config.toml
d_mlp = 768
positions = "rope"
rope_base = 1020.0
Each number is 200 + 30 x the weight over its row's rms, rounded and kept within 0 to 999. Layers, rows and columns count from 0. The size before them is the row's rms in percent of the matrix's.

# up: layer 16 MLP up, 768x192, rms 0.267, rows 52-69, columns 0-191
# down: layer 16 MLP down (transposed), 768x192, rms 0.143, rows 52-69, columns 0-191
up52,103,190,171,172,223,213,208,121,187,221,199,186,259,224,185,208,246,211,221,203,189,165,150,192,214,249,231,222,180,207,168,254,194,225,231,193,177,147,188,210,139,181,193,218,233,214,273,190,237,235,212,230,256,169,269,226,235,200,180,227,190,163,208,189,231,159,194,239,232,211,208,182,193,236,226,209,152,197,184,200,191,214,190,213,211,207,164,162,166,199,233,159,182,208,168,192,197,177,246,198,175,154,147,187,213,174,157,210,195,235,153,184,218,222,169,182,175,204,219,193,195,147,175,199,144,146,228,110,210,170,192,197,208,203,214,194,242,199,145,201,188,236,192,235,234,181,176,266,218,216,203,236,175,179,152,233,168,227,177,239,223,257,185,199,209,234,188,218,246,196,240,226,184,220,184,182,237,166,217,197,161,174,232,227,249,186,210,246,184,156,247,183,240
down52,098,228,211,216,194,174,211,156,206,142,161,229,164,149,204,241,228,228,167,195,186,169,206,271,195,208,211,219,167,170,155,228,188,196,174,138,200,227,242,158,252,193,176,157,154,200,185,227,151,201,177,217,179,203,187,224,184,224,203,238,204,228,205,180,161,261,231,208,152,222,209,187,154,189,220,224,233,168,204,201,199,203,198,214,209,251,205,161,193,167,205,166,173,148,252,212,142,243,171,240,238,202,200,173,233,180,173,256,195,141,226,202,167,205,209,173,219,203,155,221,254,186,198,153,186,201,206,224,216,232,143,198,239,164,219,235,234,176,244,200,206,189,185,143,188,177,191,144,166,153,211,165,195,215,226,213,218,198,231,147,140,205,247,173,209,218,216,147,227,166,234,204,193,244,162,199,220,202,228,176,268,189,186,185,211,243,238,201,221,215,160,206,170
up53,100,174,187,205,229,199,207,195,223,181,223,238,161,224,225,163,197,209,177,174,151,160,153,200,177,224,168,232,192,196,161,141,200,175,192,162,168,266,208,215,222,209,169,193,238,199,195,205,185,213,173,254,205,160,160,199,191,238,265,185,182,213,222,94,187,251,178,191,162,197,175,171,183,149,205,247,207,215,189,169,247,128,167,194,175,202,244,245,197,219,181,159,191,196,233,167,209,184,176,217,144,157,178,192,178,190,207,231,222,197,262,198,171,261,173,250,162,181,175,191,157,198,240,230,178,221,200,229,215,201,159,170,205,176,191,226,178,198,213,257,198,173,223,181,159,247,137,190,187,209,214,240,221,209,199,214,261,189,191,215,232,189,173,212,222,265,193,145,242,168,199,184,206,205,195,212,176,238,212,157,186,233,192,249,220,136,196,220,215,203,163,181,202
down53,094,195,206,231,268,222,225,201,168,208,239,209,256,214,183,261,128,246,177,189,212,205,123,184,163,195,197,211,244,229,215,146,188,187,201,215,222,176,222,232,252,150,168,177,212,116,187,208,238,175,232,216,196,199,161,184,213,192,193,154,226,205,172,228,198,235,213,244,153,166,225,195,155,234,180,176,201,204,200,173,229,263,178,214,205,138,218,211,194,197,197,133,229,250,197,184,164,215,267,253,165,200,211,146,185,159,186,181,235,163,161,165,185,158,216,210,239,191,232,203,197,206,173,232,176,136,224,172,176,147,212,219,224,215,227,201,163,178,195,174,212,213,169,211,130,177,238,210,157,177,181,188,222,212,234,184,199,202,167,201,160,247,184,207,182,207,212,200,195,171,216,192,168,186,211,176,261,220,231,173,178,258,214,188,211,240,181,194,215,210,210,187,180
up54,110,245,202,192,172,223,183,173,217,228,193,222,173,241,192,199,267,265,223,243,166,178,198,162,157,207,189,195,164,195,166,251,175,250,162,191,199,226,224,227,230,237,171,179,173,228,245,230,165,205,187,243,150,193,175,177,234,196,175,238,213,193,170,215,258,154,180,175,220,228,193,165,161,211,266,207,183,214,150,208,192,174,186,259,176,193,221,226,162,199,235,149,214,164,224,194,151,239,152,231,199,176,180,254,181,236,194,215,203,203,174,198,194,172,143,167,126,234,126,198,187,205,170,148,180,147,213,226,227,230,166,212,200,238,238,145,225,169,181,182,230,217,201,246,223,192,196,163,169,210,188,225,191,161,147,182,202,238,177,203,169,230,195,191,201,225,198,208,192,179,239,266,182,247,209,184,217,222,200,246,228,231,217,222,179,210,211,173,216,170,209,160,196
down54,117,176,220,218,232,198,193,220,202,124,210,213,234,128,264,204,219,185,220,185,161,220,216,216,197,221,241,215,196,156,163,284,199,141,177,157,261,190,250,217,169,155,205,177,173,183,204,199,200,218,183,206,241,214,206,218,182,172,245,223,201,270,235,169,184,230,187,300,214,221,164,212,261,134,213,217,177,169,216,194,205,252,192,146,208,207,144,178,207,195,216,174,213,232,197,202,132,189,219,217,218,218,162,171,199,188,195,172,181,144,190,192,155,204,251,197,225,201,195,227,226,230,210,206,229,180,182,185,181,193,193,143,203,164,248,243,176,219,234,195,222,224,187,197,186,206,207,249,219,207,200,174,178,203,210,192,184,259,239,234,192,227,245,204,215,193,202,189,237,179,227,166,161,216,187,235,193,185,183,143,234,189,251,203,166,171,210,244,190,152,219,199,231
up55,108,180,192,215,211,223,192,173,224,195,195,218,190,217,203,210,208,179,225,184,200,189,212,172,193,198,198,217,198,198,134,229,237,147,167,226,221,240,181,202,212,220,210,222,252,232,207,211,215,172,198,190,182,228,139,252,203,234,195,261,168,249,162,192,192,141,227,189,231,226,168,145,232,205,258,282,264,245,236,225,248,152,213,198,140,189,226,159,192,225,227,228,201,171,178,246,190,225,189,209,166,221,192,179,208,221,209,218,200,194,218,178,164,246,197,241,237,200,201,178,192,236,195,200,158,210,248,236,217,231,196,217,196,228,227,183,153,221,172,190,229,122,185,154,166,200,171,196,184,197,173,204,225,217,156,192,236,200,184,130,217,154,229,267,211,186,127,199,192,139,190,165,256,164,219,206,218,225,198,254,230,210,216,163,207,177,217,193,252,207,217,247,179
down55,111,210,253,154,182,247,258,215,206,196,228,194,239,187,165,173,168,208,238,238,191,208,178,186,192,191,167,179,224,174,226,318,211,155,187,202,183,154,180,201,163,169,162,175,267,201,219,173,215,228,204,215,165,208,210,211,199,253,200,248,207,194,181,230,238,232,181,193,237,198,184,184,245,190,105,233,154,230,224,190,217,198,240,199,134,228,221,158,149,242,196,153,202,220,191,202,250,239,174,189,223,195,158,197,200,151,194,183,231,194,122,164,207,200,184,209,184,212,238,190,237,174,190,195,176,237,218,198,203,207,153,164,207,160,218,173,219,187,225,227,200,202,242,201,221,259,195,254,158,209,206,148,209,217,186,170,160,203,181,235,219,161,192,182,227,219,207,227,195,204,203,225,189,235,284,165,187,190,175,194,230,204,152,217,177,164,211,185,202,213,192,165,212
up56,101,172,260,208,206,191,157,234,241,220,199,211,191,176,177,220,167,243,214,132,237,181,195,155,256,181,183,181,218,183,159,183,213,195,233,204,213,247,183,169,253,203,182,198,194,200,175,242,155,150,225,187,172,183,174,182,250,166,172,249,206,165,222,233,199,218,198,227,207,164,172,196,196,212,222,212,184,197,212,193,229,276,215,213,204,268,182,210,165,190,193,181,200,167,179,216,218,175,220,199,201,308,196,202,240,267,217,182,171,234,226,143,177,222,245,218,188,178,196,206,218,245,269,194,192,200,156,213,228,229,231,204,196,181,144,236,186,166,223,195,215,219,214,194,205,194,210,196,191,291,217,188,257,200,162,223,240,231,213,156,169,233,170,175,199,151,243,223,234,195,183,136,188,197,199,232,170,222,199,164,224,188,196,206,233,229,215,203,238,243,159,174,232
down56,094,190,248,211,167,185,162,191,135,186,177,187,243,149,256,258,227,221,204,159,173,268,247,207,205,246,214,254,231,168,264,158,166,249,250,218,223,225,199,234,228,207,172,175,206,198,151,232,161,193,174,211,160,210,138,225,175,203,204,236,220,199,187,212,216,218,164,240,242,221,169,235,176,187,201,244,189,181,183,184,216,221,186,219,197,181,178,127,134,194,197,194,204,184,241,189,180,183,174,197,199,188,139,229,232,226,244,187,159,209,143,179,220,182,225,230,203,216,118,208,238,252,228,196,160,166,178,163,188,137,176,231,246,202,181,205,232,179,204,232,216,222,165,207,163,145,214,175,184,180,220,188,221,230,221,197,172,247,226,218,185,211,235,206,191,146,200,163,202,217,161,189,180,265,228,157,198,197,177,202,206,211,199,200,203,201,191,217,200,213,200,219,234
up57,102,200,180,202,248,242,192,193,203,168,212,173,167,179,165,202,251,211,191,203,206,213,230,177,218,224,201,176,182,184,196,170,206,201,189,184,149,159,184,169,228,162,217,210,245,214,211,211,176,174,167,190,199,277,182,250,182,225,224,117,191,180,188,157,192,210,194,199,202,171,200,214,176,233,184,164,158,214,170,196,205,210,204,174,171,210,213,235,180,253,160,188,140,243,202,247,172,198,194,221,217,207,195,157,202,159,214,181,189,140,216,232,176,240,177,183,244,206,209,220,210,182,163,302,225,161,199,238,221,191,207,132,211,192,181,208,223,113,211,215,214,218,120,224,169,178,237,184,223,213,180,176,209,149,201,204,169,159,241,227,187,169,164,210,155,189,143,176,222,137,248,248,183,202,208,227,206,237,212,169,157,179,233,259,171,160,233,173,220,203,214,206,178
down57,094,190,215,215,236,178,255,175,152,198,188,137,206,169,216,185,250,203,181,144,199,205,182,211,187,251,188,155,177,199,229,209,142,180,190,200,192,183,203,135,213,200,226,232,220,195,210,231,170,202,179,223,219,227,248,201,199,221,232,206,173,206,164,219,218,272,194,210,218,189,198,204,183,219,199,170,181,165,160,183,217,94,174,184,214,232,214,221,158,201,212,216,184,193,177,206,138,232,169,208,229,163,176,203,193,202,198,197,209,200,229,213,225,259,238,196,237,227,198,209,198,212,272,256,216,226,242,173,149,190,185,143,220,231,200,173,208,179,108,237,217,136,193,192,221,171,176,192,225,218,167,220,252,198,216,202,216,204,237,186,173,150,186,173,174,171,169,179,174,212,234,206,232,209,183,248,239,214,199,151,187,199,186,215,157,178,264,199,179,252,274,227,242
up58,102,187,205,172,207,145,205,179,180,182,238,214,150,238,212,182,170,224,216,151,192,214,212,179,214,256,197,145,205,196,238,148,245,229,227,197,131,209,207,211,239,136,189,158,230,178,170,228,222,157,161,222,159,188,198,205,200,138,224,209,145,232,216,204,202,161,208,238,220,220,187,209,273,213,234,227,190,222,189,196,223,218,213,160,243,210,199,166,173,190,220,161,209,185,162,243,222,231,206,200,199,187,230,168,203,201,157,246,265,191,220,175,146,216,191,208,174,228,211,204,197,176,201,253,161,190,164,186,201,165,275,187,257,268,202,189,232,241,214,210,264,164,201,193,246,193,199,198,182,207,202,266,224,179,193,221,168,205,221,230,260,226,191,175,178,154,208,233,235,193,170,244,209,233,239,170,204,165,195,194,181,168,214,172,192,191,152,206,204,124,217,200,221
down58,106,277,242,198,162,226,180,192,231,222,195,220,287,199,157,193,195,215,207,235,110,155,168,209,230,211,197,226,200,220,176,200,148,213,197,211,179,221,227,222,183,197,198,195,193,199,253,193,214,236,222,170,169,268,224,170,170,194,122,234,234,167,164,178,183,185,205,199,229,163,164,190,180,201,227,198,229,166,202,210,170,171,197,170,156,159,222,226,244,173,179,250,251,181,222,199,164,173,187,222,198,185,159,137,207,178,229,163,159,251,164,166,218,216,191,199,215,173,192,199,220,146,200,172,188,222,191,153,221,180,145,234,177,217,189,251,169,197,199,218,173,250,157,237,233,185,205,258,193,203,205,172,222,214,222,240,225,198,155,190,178,214,221,219,221,236,161,167,135,187,267,191,222,224,185,171,217,228,183,200,259,179,218,187,227,221,209,190,173,198,243,225,194
up59,097,172,213,220,185,229,252,233,229,207,177,194,217,214,205,217,185,229,209,210,164,194,137,187,207,251,194,171,165,189,245,212,226,276,157,237,198,225,213,232,216,177,200,238,204,192,240,144,196,202,248,178,192,207,233,159,195,216,115,245,229,251,237,191,211,199,187,183,206,168,221,234,189,181,228,194,190,208,210,141,260,127,244,163,176,185,176,187,207,150,161,155,240,194,188,206,162,235,213,209,210,218,201,135,204,199,198,250,221,220,238,184,171,220,225,215,300,186,232,193,187,213,180,165,204,153,200,194,209,165,239,195,261,198,222,220,179,155,215,229,226,131,183,221,235,156,251,158,267,193,225,213,190,172,177,177,182,202,187,193,183,184,221,196,178,215,178,186,199,172,174,177,219,201,155,185,190,228,234,192,220,193,220,256,184,189,184,179,202,260,235,182,205
down59,099,165,178,215,195,173,221,215,201,214,181,235,152,142,211,195,162,193,242,232,197,181,212,215,220,139,248,198,190,250,252,151,235,210,184,138,169,243,207,212,156,220,211,235,216,199,191,159,200,191,223,199,209,188,196,234,167,174,191,109,179,205,199,197,192,171,213,210,164,175,195,199,259,172,128,152,195,175,215,167,235,167,222,185,181,185,187,201,219,159,186,201,162,171,240,233,239,183,186,178,240,161,188,178,207,214,205,153,237,206,184,206,203,216,208,202,196,206,178,194,210,226,156,142,213,207,192,195,162,206,187,265,192,262,203,222,156,248,264,169,172,163,221,185,268,190,153,190,241,195,148,168,220,190,181,206,195,189,197,195,220,207,162,126,206,243,217,171,194,181,191,225,230,232,209,213,218,199,165,139,285,184,187,225,224,171,172,207,254,223,227,196,238
up60,108,202,227,168,187,234,229,209,226,150,170,264,221,196,182,249,222,225,182,192,227,198,188,184,254,218,184,216,143,199,225,196,180,193,168,216,225,215,183,195,228,219,213,185,182,214,198,214,112,250,180,181,178,215,210,166,278,200,161,277,231,220,147,204,203,221,213,156,223,163,265,152,217,196,234,211,205,185,169,135,145,180,212,201,142,174,203,255,205,175,232,166,205,183,172,157,169,194,195,135,194,181,221,195,189,201,219,184,216,216,252,175,199,226,238,235,211,206,181,190,206,140,185,225,169,184,201,209,201,174,227,157,214,190,127,225,187,223,202,176,231,234,180,225,215,224,146,194,164,196,188,221,202,192,199,181,216,171,239,244,250,169,160,217,267,224,228,254,184,222,185,184,183,164,215,165,215,254,219,205,244,169,198,169,242,216,194,163,238,179,212,175,196
down60,108,231,147,239,231,195,213,173,228,223,176,232,218,182,206,170,194,217,146,288,156,192,169,211,263,196,190,206,214,229,196,205,223,162,205,203,255,190,233,207,220,226,163,267,228,222,207,225,169,262,208,228,158,222,221,147,206,253,131,271,202,216,219,251,180,219,199,201,171,169,269,198,198,208,166,220,181,225,212,244,194,209,226,224,210,203,196,233,198,161,188,177,188,213,185,227,174,189,149,216,237,186,233,252,179,207,203,198,185,203,194,216,207,220,223,184,235,202,191,205,218,141,248,187,159,211,150,199,262,178,231,170,242,246,161,236,163,265,224,175,208,136,132,161,233,209,201,189,164,163,203,206,180,173,172,189,207,169,215,200,206,212,224,236,195,246,195,201,156,170,199,191,201,231,184,194,200,165,241,194,195,178,202,181,263,174,221,171,171,209,242,205,176
up61,123,255,205,225,230,177,175,182,159,223,158,172,155,202,230,258,199,221,164,216,193,254,146,178,169,180,193,244,219,236,185,194,181,200,232,186,224,182,142,158,227,184,223,201,250,210,185,175,182,209,188,155,151,271,183,226,176,197,199,210,202,202,215,194,204,216,196,197,147,164,180,178,237,113,157,204,196,213,262,183,249,155,157,201,204,177,249,173,195,177,196,201,198,178,229,198,188,227,165,216,231,243,232,158,137,200,199,245,223,189,260,166,196,167,219,204,196,238,196,200,198,225,177,165,184,201,226,184,229,227,219,231,255,219,225,240,183,175,177,195,228,210,203,213,249,188,205,202,119,210,179,203,167,170,172,256,190,97,213,166,193,208,249,236,217,182,189,194,229,175,198,204,171,230,211,206,210,232,235,270,195,188,196,231,222,191,176,214,175,242,195,195,228
down61,111,185,219,224,188,208,143,208,215,189,169,230,250,242,199,202,189,214,166,232,212,194,187,214,187,201,216,257,160,227,216,137,179,138,188,217,222,215,169,176,204,193,217,245,225,170,205,203,156,191,229,209,179,257,247,198,188,227,225,217,238,193,221,187,257,192,190,228,196,214,240,206,194,198,223,252,189,191,178,187,249,177,230,163,197,182,199,196,186,134,167,168,189,258,215,228,228,218,196,207,234,278,223,200,198,178,185,156,243,177,205,200,202,187,200,143,185,229,207,122,193,307,146,244,161,200,195,206,235,232,205,167,180,182,193,252,189,213,198,178,234,208,197,252,184,222,196,205,196,225,219,214,191,190,199,196,189,156,197,183,234,224,238,224,241,229,164,220,202,184,168,245,235,225,195,215,244,224,196,274,190,175,198,166,184,251,186,111,176,233,228,202,250
up62,103,217,204,180,164,228,241,206,230,214,192,252,175,185,188,146,155,186,211,244,236,206,242,182,135,209,202,226,244,263,215,184,220,170,261,217,201,204,158,202,165,191,223,259,194,200,222,138,221,188,229,180,253,221,214,212,207,169,227,199,191,162,129,241,231,209,204,169,189,242,128,189,187,187,209,217,198,143,221,192,202,231,218,243,199,222,196,214,131,163,224,172,174,233,212,190,184,191,167,127,220,199,212,179,186,138,221,177,241,213,183,193,140,201,218,206,224,152,174,233,193,135,169,207,195,171,243,200,223,165,220,189,175,203,145,217,226,164,222,205,208,177,170,241,179,185,218,137,183,175,178,155,168,162,151,221,174,198,187,154,176,195,199,226,193,230,224,169,234,190,229,187,170,236,162,174,221,171,229,187,138,208,230,238,208,200,215,207,196,222,231,184,163
down62,110,267,186,244,246,167,171,237,190,161,204,176,154,226,192,205,223,188,190,236,215,186,235,204,207,220,218,216,224,223,164,165,171,237,239,223,172,219,159,222,224,214,211,179,180,184,190,219,170,204,168,215,156,202,192,220,192,153,223,219,229,169,219,205,237,243,177,227,188,214,252,200,274,233,175,176,185,195,204,152,221,203,198,253,179,196,239,192,209,267,156,152,174,178,190,214,178,277,181,168,240,179,210,221,190,165,181,202,198,168,201,235,229,200,188,167,170,235,245,195,139,179,206,223,122,285,233,218,206,190,217,248,170,190,175,163,208,165,180,179,190,244,201,234,232,226,203,210,233,163,192,251,233,179,205,219,191,183,208,248,205,141,173,182,155,204,145,181,224,167,182,227,202,202,230,218,207,230,184,168,266,223,168,206,251,237,157,181,225,206,170,220,178
up63,098,193,201,198,187,178,204,232,162,205,209,236,242,224,201,187,193,236,241,210,195,266,195,189,203,233,187,145,206,211,161,195,181,264,150,170,118,186,162,223,215,184,181,211,185,219,133,199,220,237,228,227,243,257,173,198,221,192,223,227,210,165,200,177,174,189,136,207,183,204,179,193,193,185,231,194,223,186,129,165,227,261,207,182,166,179,198,150,194,228,196,179,140,114,225,208,218,222,202,221,195,149,233,212,200,122,229,177,254,204,228,210,165,192,244,205,183,267,210,206,222,145,220,185,191,201,211,184,215,176,210,225,196,202,222,206,147,186,218,199,231,246,199,209,201,123,201,209,204,241,221,157,223,210,163,209,175,179,221,206,227,208,184,180,209,188,224,253,176,171,151,250,233,193,165,258,186,228,215,175,196,180,168,226,215,184,207,186,271,176,187,243,197
down63,095,234,192,206,141,233,199,196,203,182,172,206,136,176,211,196,221,219,237,194,185,191,171,196,192,196,174,217,176,185,179,202,185,247,274,208,181,197,210,157,173,159,211,240,244,201,160,235,199,205,223,224,163,241,210,202,196,218,219,175,153,193,190,137,239,175,210,189,233,203,189,166,226,144,190,194,173,271,199,240,154,179,195,152,193,169,186,203,200,211,127,216,233,219,175,245,215,177,240,231,166,176,209,168,228,141,232,197,197,203,160,170,258,126,156,216,172,200,166,165,170,175,198,199,220,175,199,235,205,176,231,187,192,252,179,187,211,179,139,247,195,203,143,222,193,126,236,165,202,208,139,233,205,221,234,197,151,226,203,167,158,207,198,198,243,243,211,179,213,228,229,210,193,183,184,165,207,176,175,192,170,190,125,245,168,242,178,205,167,182,159,215,199
up64,105,185,219,199,197,201,205,190,207,159,260,229,252,260,185,226,180,199,189,129,205,172,211,195,220,168,194,176,220,221,209,150,282,205,205,173,204,219,172,230,188,244,188,296,235,214,182,230,223,243,227,199,216,195,186,160,181,223,194,209,275,157,219,206,205,176,211,164,239,242,203,189,210,212,201,194,175,205,210,181,245,227,231,220,196,230,267,216,206,181,228,211,238,172,215,146,172,210,187,210,237,130,199,184,241,146,177,209,182,168,176,233,215,206,152,188,227,205,147,197,195,226,215,188,187,244,218,230,192,203,145,204,216,254,245,232,227,191,212,219,210,236,199,172,207,207,250,201,155,201,145,146,211,212,221,194,169,206,189,223,251,206,218,128,226,201,204,209,172,226,153,167,229,180,174,221,181,213,176,211,225,154,153,185,256,239,241,240,202,217,230,231,231
down64,106,206,165,105,209,181,244,192,255,212,219,268,220,262,204,199,251,201,145,192,202,135,255,162,172,190,226,219,172,225,171,143,228,217,158,223,220,168,230,247,215,223,206,217,207,194,190,170,190,207,208,252,211,216,226,212,148,177,172,206,176,160,178,197,253,232,197,208,246,220,220,230,245,196,197,212,163,221,189,168,171,166,249,185,254,219,221,207,215,194,218,153,192,210,164,189,215,207,213,164,204,177,158,191,231,132,150,155,206,164,196,241,175,171,178,171,216,218,173,180,229,206,194,199,159,201,212,191,190,249,212,167,223,227,217,192,189,184,224,216,213,207,247,153,193,171,182,172,245,185,201,197,244,186,232,187,178,162,192,174,186,172,250,202,170,194,180,205,208,264,256,184,174,208,200,215,151,239,173,205,192,156,196,236,201,259,207,176,222,249,250,161,229
up65,102,186,184,161,201,196,293,219,182,199,157,217,206,219,202,185,191,169,193,212,159,188,231,160,165,194,194,229,236,215,253,152,168,168,275,141,190,274,247,192,157,190,211,201,216,171,204,220,234,195,233,186,172,166,218,199,203,206,210,202,128,227,218,217,183,188,255,174,163,156,189,184,146,223,198,185,176,194,234,164,160,177,209,198,221,148,242,255,204,187,149,138,200,210,197,226,217,202,201,182,161,175,189,209,178,164,235,197,245,220,163,219,223,188,221,178,202,182,190,205,196,244,206,245,141,195,199,219,209,209,159,228,236,183,232,178,227,192,278,240,204,228,220,179,228,190,232,207,272,199,211,225,204,238,229,150,166,174,217,189,175,166,135,198,233,187,216,214,196,158,238,213,172,229,187,257,162,188,172,205,203,162,161,171,219,225,178,193,163,174,196,182,231
down65,099,190,200,198,233,215,198,228,212,160,197,175,203,190,221,212,226,249,240,202,226,201,236,192,194,203,224,213,227,221,231,156,158,202,169,155,209,260,216,196,227,223,261,210,183,241,202,212,263,150,173,238,179,205,272,233,218,201,204,226,213,185,167,225,194,200,186,227,179,211,160,156,198,252,178,157,256,165,209,223,209,245,165,146,199,175,206,206,142,239,124,239,193,203,231,200,181,156,209,192,176,175,166,227,242,180,158,160,247,257,175,233,176,213,213,257,256,187,213,204,233,225,185,161,180,216,225,169,232,180,155,206,176,206,198,179,210,250,264,163,174,214,227,175,194,175,243,174,190,182,195,216,244,225,190,188,146,187,208,193,140,225,189,274,218,214,229,179,248,211,215,236,192,183,192,257,157,228,177,202,165,206,182,181,145,181,227,218,173,216,214,200,207
up66,098,190,202,252,154,163,165,208,222,222,215,179,175,210,162,199,195,229,221,205,131,197,137,178,180,195,192,206,207,179,237,187,186,176,209,208,142,185,256,164,204,169,171,218,189,209,187,228,165,220,175,173,227,214,174,177,164,195,168,139,134,212,160,221,183,170,211,210,172,261,166,227,195,203,199,156,192,193,201,173,273,196,224,218,175,161,149,208,191,254,179,198,148,289,208,215,147,256,200,256,187,189,203,225,184,197,187,233,178,178,243,173,176,126,138,222,193,162,235,211,199,229,220,214,201,179,205,239,246,168,143,204,190,214,197,155,218,226,201,240,192,193,223,192,238,203,244,211,171,189,179,225,162,203,224,211,194,199,140,178,227,246,247,210,148,218,189,213,216,171,244,170,210,203,220,258,212,197,227,225,175,168,199,195,189,227,229,228,207,207,166,217,144
down66,096,187,222,257,203,211,190,177,249,211,208,156,207,273,206,177,211,276,162,220,229,214,212,181,246,222,240,260,210,184,179,181,217,225,191,165,240,195,223,231,197,173,191,162,199,225,201,244,236,211,199,243,206,229,215,250,216,156,155,146,175,222,231,147,140,209,194,191,219,206,244,187,206,253,183,181,186,206,235,183,236,156,196,218,223,204,195,217,201,241,157,176,233,190,189,211,218,206,164,180,218,183,278,241,203,228,221,193,177,169,182,154,173,168,201,185,200,141,195,203,253,235,213,237,196,161,171,187,222,184,221,174,206,199,155,203,181,114,172,244,191,179,193,204,213,260,235,161,175,205,183,195,185,210,189,188,158,266,178,160,187,194,204,208,147,184,169,160,202,229,209,208,220,191,144,285,179,209,226,199,208,167,169,224,253,150,176,197,183,209,213,226,197
up67,117,240,198,224,188,149,228,181,221,177,233,193,188,210,163,196,213,187,242,210,244,261,168,196,249,191,170,142,224,289,164,176,183,167,208,217,233,182,199,154,269,206,193,157,234,205,198,281,222,234,221,198,217,260,202,197,229,234,194,177,214,202,205,236,188,197,220,209,194,170,203,170,240,203,258,194,173,237,183,215,269,197,191,205,156,174,187,178,218,188,152,212,202,186,194,194,200,196,211,180,163,183,160,185,160,240,219,217,197,201,139,147,209,192,157,238,170,206,223,227,182,155,238,171,263,244,206,215,189,189,202,165,229,186,192,223,229,177,154,193,185,193,190,206,145,184,152,214,222,227,238,196,180,174,205,203,189,163,229,135,163,177,208,192,171,150,191,210,197,230,274,173,223,207,144,156,226,241,220,184,180,251,205,235,186,209,221,233,233,221,250,207,178
down67,119,256,195,181,229,218,205,189,227,221,179,225,244,215,219,140,174,202,248,168,259,196,186,218,212,230,206,205,262,197,228,149,225,167,194,195,230,212,208,204,172,201,193,201,224,165,250,172,259,222,208,191,188,189,242,197,196,202,190,188,212,168,227,245,171,129,196,195,154,229,263,185,244,199,227,225,118,219,197,224,233,198,249,200,191,157,172,210,214,285,175,219,178,207,285,241,194,170,207,203,190,169,176,266,181,236,184,182,194,179,186,218,176,194,213,263,213,219,177,169,158,181,190,185,203,166,253,248,172,225,219,187,181,201,193,198,192,202,194,214,210,215,192,228,198,167,149,174,208,206,203,202,228,212,190,205,251,152,179,299,167,154,189,183,215,170,175,192,172,198,143,177,184,166,181,177,173,184,166,209,234,211,181,198,204,200,216,246,150,243,159,165,186
up68,102,185,206,235,172,240,201,186,196,232,208,234,178,200,168,209,112,203,176,204,152,191,200,182,255,210,250,159,178,245,275,188,204,209,188,134,181,166,239,181,207,216,228,171,199,169,208,223,165,154,220,223,186,188,230,214,183,191,199,205,199,221,165,199,183,186,217,110,208,210,189,205,214,193,190,216,230,197,173,191,143,211,230,213,140,184,212,178,227,158,214,188,165,217,182,232,202,172,189,276,207,198,192,191,201,99,198,224,181,143,131,194,194,231,207,224,193,189,195,229,198,217,181,231,216,242,133,152,189,208,221,133,202,156,195,201,229,193,199,167,258,202,208,196,154,197,211,197,254,228,190,237,210,219,199,232,223,162,171,182,176,234,166,156,177,214,220,227,202,230,201,184,219,233,217,168,225,211,205,242,208,222,208,235,238,202,171,190,118,195,202,223,269
down68,102,180,266,183,172,212,225,202,199,246,197,199,174,213,198,226,169,145,164,172,202,216,161,156,250,186,189,192,219,210,165,232,193,206,194,185,166,219,233,192,185,214,205,226,256,184,186,197,193,194,178,182,222,198,236,188,197,246,204,218,178,220,202,192,267,172,171,193,180,120,195,183,211,233,205,199,244,216,176,94,186,185,155,164,200,242,280,218,158,235,192,203,164,226,210,225,189,161,222,132,209,237,242,236,176,186,166,172,174,209,208,174,206,190,220,174,191,208,210,193,171,192,164,211,223,208,194,200,224,173,205,245,191,190,185,218,222,172,172,225,205,189,192,173,243,192,185,194,199,216,246,193,182,167,182,163,182,137,165,236,203,182,107,139,172,203,161,242,147,199,118,178,213,168,243,225,250,148,224,201,203,170,195,212,222,192,219,190,226,178,151,173,155
up69,102,183,187,125,178,192,174,190,196,181,195,181,243,240,205,221,252,234,180,265,239,128,240,216,176,241,198,232,183,191,148,177,190,187,202,199,172,195,185,186,185,231,265,210,229,222,199,197,222,182,208,275,209,180,212,224,150,216,168,193,186,264,271,232,182,156,192,158,179,186,234,230,212,245,200,227,206,185,248,192,153,191,207,253,237,186,227,253,196,151,218,183,200,194,141,185,151,235,174,208,173,205,219,206,186,194,244,232,198,187,182,192,183,155,177,208,231,180,202,210,217,186,219,224,168,216,221,204,199,216,198,210,223,158,188,192,202,210,188,193,207,222,192,195,161,210,155,190,217,139,160,247,216,269,199,273,231,199,172,232,141,200,184,230,235,198,188,240,196,195,147,262,204,218,194,159,239,228,172,235,211,241,146,242,214,188,199,214,188,248,195,173,167
down69,105,192,212,259,204,203,263,197,204,148,218,155,166,178,218,203,152,221,236,190,188,256,219,150,213,234,204,184,213,149,218,236,225,177,208,188,243,243,224,272,246,186,220,214,201,220,150,191,173,165,208,176,175,234,216,175,172,193,188,182,208,189,195,189,222,198,174,240,215,243,213,224,185,211,172,227,241,169,208,253,227,206,189,163,167,249,205,220,191,273,185,189,158,144,227,182,213,199,219,148,252,174,178,185,183,235,163,178,181,250,210,241,184,213,227,167,195,156,171,193,240,210,225,187,196,204,192,226,277,258,191,221,164,238,211,195,191,186,242,220,188,183,180,184,164,219,227,141,205,215,227,171,192,203,193,143,230,180,214,151,194,225,237,234,212,204,200,166,194,244,219,140,223,197,270,225,190,198,250,214,163,146,227,196,173,158,192,224,228,213,199,205,263